Weights of a small GPT-style language model, trained from scratch on English Wikipedia: a variant of Muon for these matrices, 4277 steps.
Each number is 128 + 32 x the weight over its row's rms, rounded and kept within 0 to 255. Layers, rows and columns count from 0. The size above them is the row's rms in percent of the matrix's.

# layer 3 MLP down (transposed), 1536x768, rms 0.0333, rows 658-670, columns 640-767
size [113  95  94 114 101 106 100 101 108  93  72  90  93]
[[155  91  66 120 127 134  89  96 112 100 154 123 132 150 103 156 122 166 135 152  64 163 140 160 130 174  83  74  86  48 120 164 177 158  90 131 118 135 197 189  78 134 115 190 136 117 175  85 144  89  88 155 123 104  87 187 151 137 164 179 129 144 102 149 188 122 146 123 134 132 128 122 167 113 129 183  99  86 141 158 121 135 102 125 120 152  84 154  81 151 159 100  95 104  95  92 110 131 106 141 157 112 119 108 149 157 103 117 101 125 156 101 116  73  95 113 125 163 159  80 135 192 165 114 127  77  93 132]
 [116 106  96 102 115 140 121 184 132 172 123 140  87 124 162 134  97 132 117 138 133 127 118 129 175 129 142 132 178 145  90 174 124 178 108 143  90 134  83 151 181 132 151 170  90 147 136 132 149 201 165  86 161 199 135  96 112 121 114 116 136 143 134  73 100 129 161  95 168 161 149 154 122 151 126 123 130 144 147  61  94 189 189  84  88 186 152 125  53 144  95 160 152  95  97 151 154 131 127  83 139 109 111 110 168 160 113 115 139 116 104  77 132 133  78 128 138  97 134  85  78 127 121  92 124  91 101 133]
 [173 130  92 151  71 136 116 116 187  89 199 110 160 141 110  75 100 131 204  67 179 121  53 120 122 146 171 123 122 255 155 135 117  91 141  94 169 185 119 155 126 133 184 126 133 177 117 173 139 153 123 131 140 175 126 128 112 133 133 112 163 108 181 178 147 155 153  97 127 121 110 103 167 193 143 132 126 155 108 104  94 105 129 149 173 191 118 157 158 141 175 107 134 133 145 118 149 121 158 148 168  90 156 157 114 191 184 130 163 131 117 140 120 139  93 108 137 175 166 142 135 122  82  91 106 170 127 159]
 [133 117 103 184 139 167 119 148 118 126 118  65 132  62  59 109 165 139  95 140 122 146 141 162 112 199 101  80 104  84  98  72 159 179 146 175 117  91 144 142 144 125 121 120 123 127 125 134 116  78 107 123 120  69 141 151 155 119 174  84 183 121 146 156 117 161 124  91 134 138 145  96 139 144 112 129 107 154 155 147  60 127 137 149 127 128 135 125 137  90 106  82  60 123 154 125 136 109 174 162 145  89 130 153 134 115 105 156 109 143  88 106 174 116 108  99 159 101  99 113 174 110 166 109 155 128 162  57]
 [135 130 146 133 144 178 174 109 116 101 144 101 152 197 171  87 189 132 116 148 153 127  79  82 146 106 138 194  93  60  57 125 151 109 113 122 117 205 140 153 162 101 110 117 110 110  94  90 137 146 130  74 136 179 143 107 101 147 100 147 128 169 127  87 107 126  74 173 174 173  96 120 126  66 182  61  92 117 117 173 160 134  66  96 116 128 138  83 132 101 188 133 150 151 141 113 139 180 153 103 172  99 178  82 136 119 171 162 102 219 148 127 135 165 139 191 119 127 112 112 169 160 126 155 125 118 164  85]
 [143 118 101 173 129 161  84 122 106 118 161 210 139 128 144  54 136 112  99  99 143 163 146 175 127  84  90 141 120 121 134 154 102  64 126 134 132 142  70  56 142 159  89 124 180 111 133 111 132 207 167 196 107 173  88 146 117 145 135 146 144 113 167 103 102 188 131 171 186 109 175 156 105 138  95 187  95  64 161 147 129 168  79 148  99 141 106 161 121 100 138 128  86 154 125 114 121  72 131 118 142 143 135  68  95 146 139 126 102 100 135 143 131 131  60 146 156 131 175 114 114  92  89 184 140 173  93 102]
 [ 87 183 127 178 142 186  84 134 120 153 113  90 145 129 171 201  65 104 106  54 141 136 150 150 145 135 176 158 154 190 187 111 120 178 146 118 122 142  83  99 116  99 140 170 156 188  44 147 127  94 135  54 142 156 139  99 114 146  86  91 122 168  95 137 147 171 137 150  95 127 114 111 100 145 130 131 133 175 166 112 112 118 141 100 161 112  70  84 170 131  92  96 212 104 132 118 117 116 161  93 119  66 130  98 140 138  81 115 164 109  64 141 127 129 117 185  76  28 125 120 135 138 101 110 138 129 139 136]
 [145  78 131 113 154 123 126 136 114 156  94 117 109 150 100 148  95 192 180 113  85 145 163 129 140 155 127 171 134  33 124 101  90 159 162 181 174 139 167 116 134 135 113 125 110 105  89 173 129 133  84 114 148 106 117 101 183 131 107  59 124 189 170 112 149 183  64 128 146 146 105 119  99 106 106 198  96 240 133 157 164  88 108  72 135 157 108 118 155 107  91 101 111 120  96 119 105 132 129 117 164 179 114 145 160 158 108 159 152 156  92 151 135 196 169  88 134 145 132 123  99 129 120 104 130 168 138  78]
 [136 115 189 163 159 144 144 136 149 163 146 109 115 135 108  89 163 144 105 150 101 143  85 125 114 165 126 169  78 227 164 121 142 108 131 138 167 167 181  72 109 117 106 121 133 158 106 126  95 141  97 131 109 162 176  39 161  88  57 116 130 119 154  84  92 181  87 189  91  82 160 132  83 145 127 117 143 138  86 122 117  96 148  95  94 115 163 137 140 152  97 111 134 130 201 117 112 148 105 125 167 124 155 120  71  87  84 111 112 137 120 103 115 129 147 166 116  83 169 114  74  82 172 186 141 102 127 127]
 [101 134 109 133 135  76 159  90 114  97 100  87 139 133 164  72 143  89  73 165 135 119  95 120 138 125 186 141  91  65 158  87 141 102 170 134  54 146  86 190 134 117 111 125 117  87 127 133  79  58 132  94 149 132 125 136 162 153 144 115 137 138 113 185 103 120 117  99 109 114  81 108 172 104 140 100 103  96  82 174 141 146 147 146 169 171  91 107 211 148  86 186 153 107 139 138 109 115 164 149 127 145 111 122 136 140 102 173 170 181 121  82 124 177 201  83  79 178 162 155 168 126 116 103 122 134  85 138]
 [180 139  74 156  94 113 178  60  90 131 138 144  62 158 108 127 153  71 203  82 130 133 176 150 121 190 155 141 181  60 161 135 102 133 159 161  94  97 127 122 116 108 120 113 123 134 163 108 100  83 142 136 122 124 109 136  86  58 118 110 157  97 163 129  90 129 178  93 119 118 139 135 114  93 154 147 135  91 113 105  95 134 197  75 149 121 120  68 123 180 111  85  74 123 100 106 121 175  76 108 150 120 107 141 161 100 205  85 105  92  81 175  79 111 146 105  95  67 107 142 152 166 114 154 142 116 150 115]
 [ 86  98  77  99 190 127 122 108 138 167 110 158 193 177 111 106 106 100 148 143 134 144 108 192  81 100 132 141 124 127 174 169 150  99  78 159 108 101 114 100 149  56 114 156 139  84 130 163  62 152 132 150 107 136  99  93 144 116 126 131 192 139 137 116  89 119 141 179 111 118  73 106 120 109  85 136 106  71  68 108 157 129 126  88  98 116 100 111 104 123  76 125 128 163  87 128  50  81  74 130 103 130 110 169 164  69 161 198  75 157 115 157 149 102  73 185  79 140  79 100 155 136 147 113 115 114 140 101]
 [115 120 214 140 164  91 150  86 119 157  86 144 111 122  95 140 132 147 108  73 132 148 108 108 125  96 169 145  83 131 127 108  92 130 100  62 165 124 107 130 191 142 129 121 151 177 158 112 130 145 150 118 167 112 154 119  80 122 149 172  97 106 153  91 129 128 159 127 127 116  86 177 110 137  94 107 156 108 110 144 145 125 172  95  76 135 110  92  80 148  34 177  75 111 148 144 116 125 108 124 104 125 104 135 159 141 128 133 116 142  78 158 142 199 142 134 128 142 178 172 161 106 132 126 130 125 154  88]]
# layer 3 MLP up, 1536x768, rms 0.0333, rows 659-670, columns 640-767
size [ 91  88 110  98 109 100 102 108  87  74  87 105]
[[113 152 152 164 152 144  91 158 132 120 150  78 122 155 171 195 143 187 114  99 139 184 129 112 162 171  69 111 135 134 136 133 106 136  53 193 148 128 134 107 155 107 152 132 138 112 111 141 111  92 118 128  82 148 212 159 146 176 131 127  60 180 144 100 160 148 139 158 143 120  98  46 158 115  77 118 114 100 137 134 143  94 119 150  96 153 169  85 100 118 126 172 136 117 132 109 153 108 144 156 143  85 156  73 172 138 120 105 143 145 137 131 163 100 107 162 116  94 141 118  98 161 123 133  94  80 103 123]
 [117 149 119 111 168 162  89 159 108 100 108 135  72 137  99 160 150 103  95 125 133 136 152 119 132 125 179 124 205 223 103 134 169 125 106 172 100 130 179 212 113 115  91 105 153 115 145 117 174 140  87 150 111 126 167 124 153 108  90 159  97 110 114 144 132 113 131 177 113 143 173 130 160  84  90  58 153  53 105 117 156 183 142 138  87  41 146 101 101 133 128 139 124 128 112 155 170 178  93 150 127 127 153  46 137 143  90 143 139 111  78 144 128 146 128 105  84  10 134 143 134 171 139 179 149 150 117 129]
 [104 173 154 197 100 133  97 127 164 153 101 127 134  76 123 147 203 163  97 153  58 133 106  83  83 145 168 118 152 114 100 150  97 130 147 127 120 124 152 113 110  98 111 179  90 132 173 138 179 148 104 118 100 146 161 130 103 202 102 126 157 141  90 101  96 156 144  87 126 104 133 155 178  78 164 119 111 112 173  77 152 173 138  94 118 114  92 188 174 116 107 167  88 117 114 109 100 123 172  92 124 144 155 116 136 146 107 103 146  82  90 100 134 169 149 139  84 134 131 143 164 142 134 116  97 167  59  88]
 [ 94  77 144 111 126 109 149 150  67 171 146 119  67 118  85 137 141  82 126 151  96 116 125 149 112 146 162 121 168 165 100 150 124 137 167 104 155 156 134 119  84  92 151  90 149  78 118 188  49  80 176 122 109 143 113  59 114 172 147 152  98 133 167 101 134 114  77  65 146 198 140 120 149 160 107 128 151 129 113 146 135  94  94 154 128  72 179 104 199 161 128 177  84 124 136  78 143 130 145 154  99 152 117 175 170 110 157 122 140 145  71 112 132 174 154 146 107 104 128 117 147 128 111  90  96 131 134  96]
 [ 62 120 125  93  95 165  75 160 121 128 140 119 163 157 185 159  74 147 110 121  61  48 181 115 131 115 109 100 112 127 132 144 146 120 211 136 170 126 121  88  99 142 183 145 166 169 161 133 132 151 105 112 116 156  85 154  90 157 140 143 144  84 123 155 108  83 112 166 152  89 128 122  95 107 113 200 123  90 134 124 177 134 118 150 140 119 143 163  74 118 159 144  77  76 143 128 160 117 176 116  74 124 154  83  91 127 129 101 143  78 162 113 175  61 209 129 125 138 123 115 165 114 161 159 117 116 120 132]
 [116 131 144 154 113 115  81 100 136 149 146 143 114  82  77 162  90 156 123  62  93  96 150 165 161 101 133 149  74 141 126 168 101 107 103 127 153 135 142  78 136 128 128 142  69 139 172 179  75 124  95 166 132 126 166  52 169 159  82 138  76 121 132 127 116 130 131 198 126 120 148  96 119 103  68 155 105 109 132 127 169  99 106 138 132 179 121 161 144 125 131 143 145 165  93 145 178 101 156 128  77 112 124 154 125 123  97  80 105 131  71 112 162 159 140 151 143 175 177  96  86 142 190 109 161 128 133  74]
 [143 160  92 146 132 117 155 154 116  77  98 149 138 183 148  94 115 146 117 164 144 149  87 123 135 191 130 127 196 142 157 117 133 147 141  97 101 118  90 154 145 149 166 136 139 117  86 164 117  89 172 132 142 109 114 100  95 121 163 157  89 105 106 151 113 151 151  97 100 108 142 158 112 187 121  38  99 113  91 127 148 161  84  28 175 139  88 100 140 156  55 148 161  88 112 129 108 186  99 100  58  84 125  93 131 116 162 141 100 151  76  71 120 103 196 175  72 152 153 148 112 139  95 115 106 131  99 126]
 [133 143 159  96 156 143 121  69 140 124 203 168  81  79 113 169 126  81 108 155 159 122 163 111 120  86 134 136 125 187 149  87 167 116 172 121 113 157 120 117  87 162  90 106  93  88 172 143 164 134  86 140 126 122 153 131 146 123 122  64 142 113 185 158 122 112 103 128 143  85 167 183 132 109  99 139 143 147 112 175 105  87 112 129  59 113 130 149  96 101 140 120 152 103  94 119 177  75 139 159 157  60 137 130 148 157  94 134 110 157 109  91 155 144 120 121 122  62 101  97 142 110 165 116 142 193 106 182]
 [126 167 173 110 171 129  91  79 143 178 171 150 142 154  99 147 101 168 133  92 103 108 203 160 165 115 117 184 124  50  71 111 146 144  50 182 145 179 130 101 168  99 156 129 134 125 116  87  98 154  96  59 160 150 155 171 121 102 127 182  96 130 135  91 130 158 106 115 113 134 101 149 123 184 111 181 167 130 139  89  88 158  85  77  88 105 112 112  60 129 159 114 108 169 102 160 153  84 106  99 112 135 165 117 139 121 122  97 141 177 110 175 111 128  52 148 101  18 114  98 160 160 114 139 137 112 114 117]
 [108  80 132 111 188 133  70 140 168 141 165 107 153  76 138 102 131 159 119  62 121 103 163 186 115  69  92 114  86 127 117 116 102 138  94 144 143 118 162 133 106 130 156 114 132 165 123 114 145 127  63 136 154 145 120 124 133 205  90 168 115 133  76 100 173 135 144 162 118 133 150 148 164 132 105 124 145 147 132 187 133  88  81 165 175 148 129 126 111 151 173  96 140  96 117 149 146 158  71 113 133 119 120 174 139 107 150 150 130 141 125  86 150 149 108 109 155 135 104 174 124 131 139 153 122 172  73 125]
 [207 146 151 148 152  91  91  74  98 109 126 104  93 137 103 163 146 145 141 120 152 181 168 124 111 146 145  97 142 122 107 140 146 132 137 134  89 177  48 202  99 106 156 130 131 172 113 115  78 162 110 131 148 125 160 136 115 146 118 135 148  78 170 125 116  48 162  91  98 151 162 146 160 110 143 126  98 180 162 178 163 144 143 121 152 147 115 112 154 147 122 151  85 151 118 195 169 112 117 119 138 121 198 112 142 126  98 182 126 143 126 143 129 126  67 105 101 118 182  73 134 106 121 116 117 164  55 146]
 [124 126  72  77  79 214  93 142 132  86 163 155 140 133 155 128 110 176  74 138 135 132 146 136 184 124 115  89 154 142 121 188 144 127 159 105  93 124 125  99 120 125 140 139 132 199  91 138 175 160 136 130 143  89 169  96 156 132 138 109 122 204  95 147 145 134 115 145 136 130 145  96 125 100 172 147 108 130 131 183 208  86 116 166 105 131 193 129 151 134 197 148  96 197  80  78 123 112 124 107 160  49 120  83 109 131 141 103 133 107 171 148 126  88 126 135  95 203 140 106 168 111 124 134 131 136  85 150]]